Weights of a small GPT-style language model, trained from scratch on English Wikipedia: value embeddings.
Each number is 128 + 24 x the weight over its row's rms, rounded and kept within 0 to 255. Layers, rows and columns count from 0. The size above them is the row's rms in percent of the matrix's.

# layer 4 attention key, 128x128, rms 0.309, rows 75-80, columns 0-127
size [ 82 101 109 101 109 100]
[[150  98 119 148 147 114 132  97 148 166 104 134 136 111 109 165 149 115 130 126 172  85 135  89 119 154 145 180 114  99 136 109 148 160 109 160 125 124  86  85 141 131 118 119 140 132 139 135  91 123 113 107 103 145  93 137 143 121 136 149 131 212 170 113  97 150  98 156 153 119 179 120 170 125 107 143 122 101 135 149 157 144 144  98 124 102 126 124 138  81 104 136 119 105 121 125 111 126 134 168 107 168 119 123 151 105 131 145 170 139 159 163 115 109 145 106 133 127 139 120 104 138 124 108  89 180 113 130]
 [140 140 138 137  87 139 165 144  93 145 166 115 147 155 132 122  99  99 113  82 108 133 109 133 129 132 123  63 109 136 124 157 135 148 108 109 122  93 141 137  99 102 106 142 109 129 112 131 100 125 127 124 161 105 142 123 104 152 141 145 128 107  70 121 185 117 133 104 111 146 102  97 143 123  92 101 145 130 163 187 120 134 128 131 138 127 133 101 134 153 105 122 118 145  93 164 173 150 123 115 167 112 111 149 107  74 127 160 106 166 125 155 135 107 166 115 138  64 127 116  92 119 132 154 147  91 128 110]
 [139 146  93 137 139 138 112 117 108 103 112 139 153 115 113 127 186 130 124 125 118 118 136 118 101 106 166 122 170 162  94 112 123 133 158 155 152 103 125 111 126 126 125 157  95  95 104 127  81 135 159  97 115 157 133 127 108 152  85  87 145 122 134 130 156 137 126 117 130 158 116 118  87  98 135 148 117 135 150 151  97 111 133 103  95 110 159  90 159 115 127  84 123 125 127 137 136 176  77  95 125 149 116 147 167 131 147 160 187 130 114  94 145 136 178 157 126 129 169  78 150 129  94 139 120  94 141 146]
 [104 140  95 162 152 143 109 140  98 118  98 123 131 139 148 158 161 162  96 142 158 101 165 112 104 140 126 150 127  99  87 120 149 149 121 103 122  90 132  94 147 119 142 127 145 139 112 123 117 122  79 134 113 132 141 106 161 130 122 152 114 150 136 165 120 100 134 147 127 166 141 133 149 131 133 133 126 123 159 118 107 174 114 128  74  77 148 112  94  88 153 126 105  91 129  83  76 136 136 171  85 102  76  84 167 113 130 124 121 169 171 107 139  85 109 130 137 131 149 130 125 123 137  99 123 122 146 126]
 [ 98 152 119 132  72 123 145 196  96 119 123 160 124 146 107 114 118 140  93 125 126 105 102 112 113 116 128  92 127 157 134 144 127 145 139 137 108 107 176 119 112  86 170 125 112 101 107 139  93 155  90 141 138 123 144 131 122 143 101 138 125 113 133 148  88 155 162  83  98 161 111 127 108 108 160 142 151  84 136 107 150 126 130 122  91 155 137  80 162 186 122 121 106 126  91 137 124 137 112 124 137 151 137 168 134 138 122 132 152 132 152  88 146 106 107 116 111  62 157 142 141 141 129 111 122  93 110 164]
 [101 140 160 130 121 105 136 130 152 143 114 152 136 106 127 138 167 122 174 133 133 116 161 120 146 115 203 172 156 133 143 144 157 137 147 163 116 120 163 103  99 109 161 128  73 118  89 119 151 141 118 119 105 162  99 161 140 120 141 152 130  81 119 119  97 162 100 100 113 118  95 138 130 107 136 122 139 150 178 124  97 107 181 102 110 166 146 148 125 163 102 150 119 153 145 137 156  93 144 189 137 102 153 109 136 121 138 105 129 131 127 134 136 139 121 107  94 150 109 121 113 177 120  96 142 148 127 114]]
# layer 4 attention query, 128x128, rms 0.32, rows 76-80, columns 0-127
size [ 96 112 111  96 100]
[[109 148 113 159  95 134  89 158 135 138 122 181 119 121 152 110 128  93 103 186  64  95 130 109 153  99 152 160 158 134 148 156 127 100 114 116 125 117 157 102 120 134 115 115 118 140 163  93 136 163 166 179 153 132 153 103 162 131 118 155 132 131 170 146 119 108 122  87 106 118 139 127  89 161 134 140 118 155 142 116 174 162 141 139 107 161 100 144 121 147 104 143 117 162 143 149 157 127 110 120 106 125 139 118 148 129 111 115 102 103 119 116 142 117 132 185 133 124 173 142 160 147 114 123 139 127 125 183]
 [159 138 142 152 128 104 152 152 146 120 139  73 129  87 167 105  96 132 141 176 115 105 102 150 139 137 102 135 128  70 149 125 186 122 138 137  86 137 130 131 120 158 140 145 168 105 140 108 103 121  63 101 144 155 130 148 157 114 115 150  88 100 145 164 139 128 156 169 156 136 128 109 139 115 145 113 115 168 129 113 132 135 140 129 139 153 109 129 127 111 165 135 115 119 153 118  88 138 162 111 142 105 114 132 108 121 126 124  95 134 146 161 140 118 165 176 137 120 172 157 111 170 181 144 123 164 136 123]
 [126  71 108 123 121 107 129  59 113  87  89  55 156 136  90 123 139 110 128 130 114 105 158 124  92 163 135 113 135 116 168 138 100 112 101 136 111 157  84 165 146 117 154 155 146  97 101 125 116  89 155  98  75 142  84 115 132 145 140 124 147 145 121 105 136 129 110 114 143 127 121 134 175  94 133 155 147 110 148 120 103 100 115 113 131 115  73 119 140 128 129 129 108 127 139 158 111  83 105 159 123 113 184 108 121 112 123 122 151 121 140 104  78 134 142 143 123 115 134 123  98 118 134 120 126 127 131 111]
 [137 119 107 175  80 132 129  93 118 105 143 131 112 138 140 133 101  99  86 169  80  98 121 128 149 153 127 152 183 106 197 168  98 143 116  95 120 151 113 141 149 137 124 123 130 132 128 124 116  85 132 129 126 154 182 114 123 138 115 123 179 158 158 135 118 148 155 119 126  96 118 100 151 135 137 126 124 149 141  72 128 128 132 147 121 149 132 202 134 135 143 145 122 135 138 151 149 114 126 127 109  88 130 135 112 113 134 123 121  96 135 165 123 142 156 172 171 118 156 183 105 135 154 140 122 146 128 112]
 [104 109 143 119  87 111  90 145 137 186 134 121 110 123 107 151  84 105  70 110  90 116 138 144 146 120 132 104 162 121 157 164 152 111 136 127 127 115 153  79  88 156 156 129 138 162 103 138 135 106 139 122  93 116 182 131 144 112 123 143 103 131 134 157 126 160 135 139 106 112  78 145 112 107 164  63 130 126 120 106 119 145 100 122 117 139 120 128 138 127 137  92 138 129 110 178 107 129 144 109 149 154 155 105 133 168 137 157 104  85 140 178 122 123 126 167 176 131 124 150 150  97 147 133 125 130 122 124]]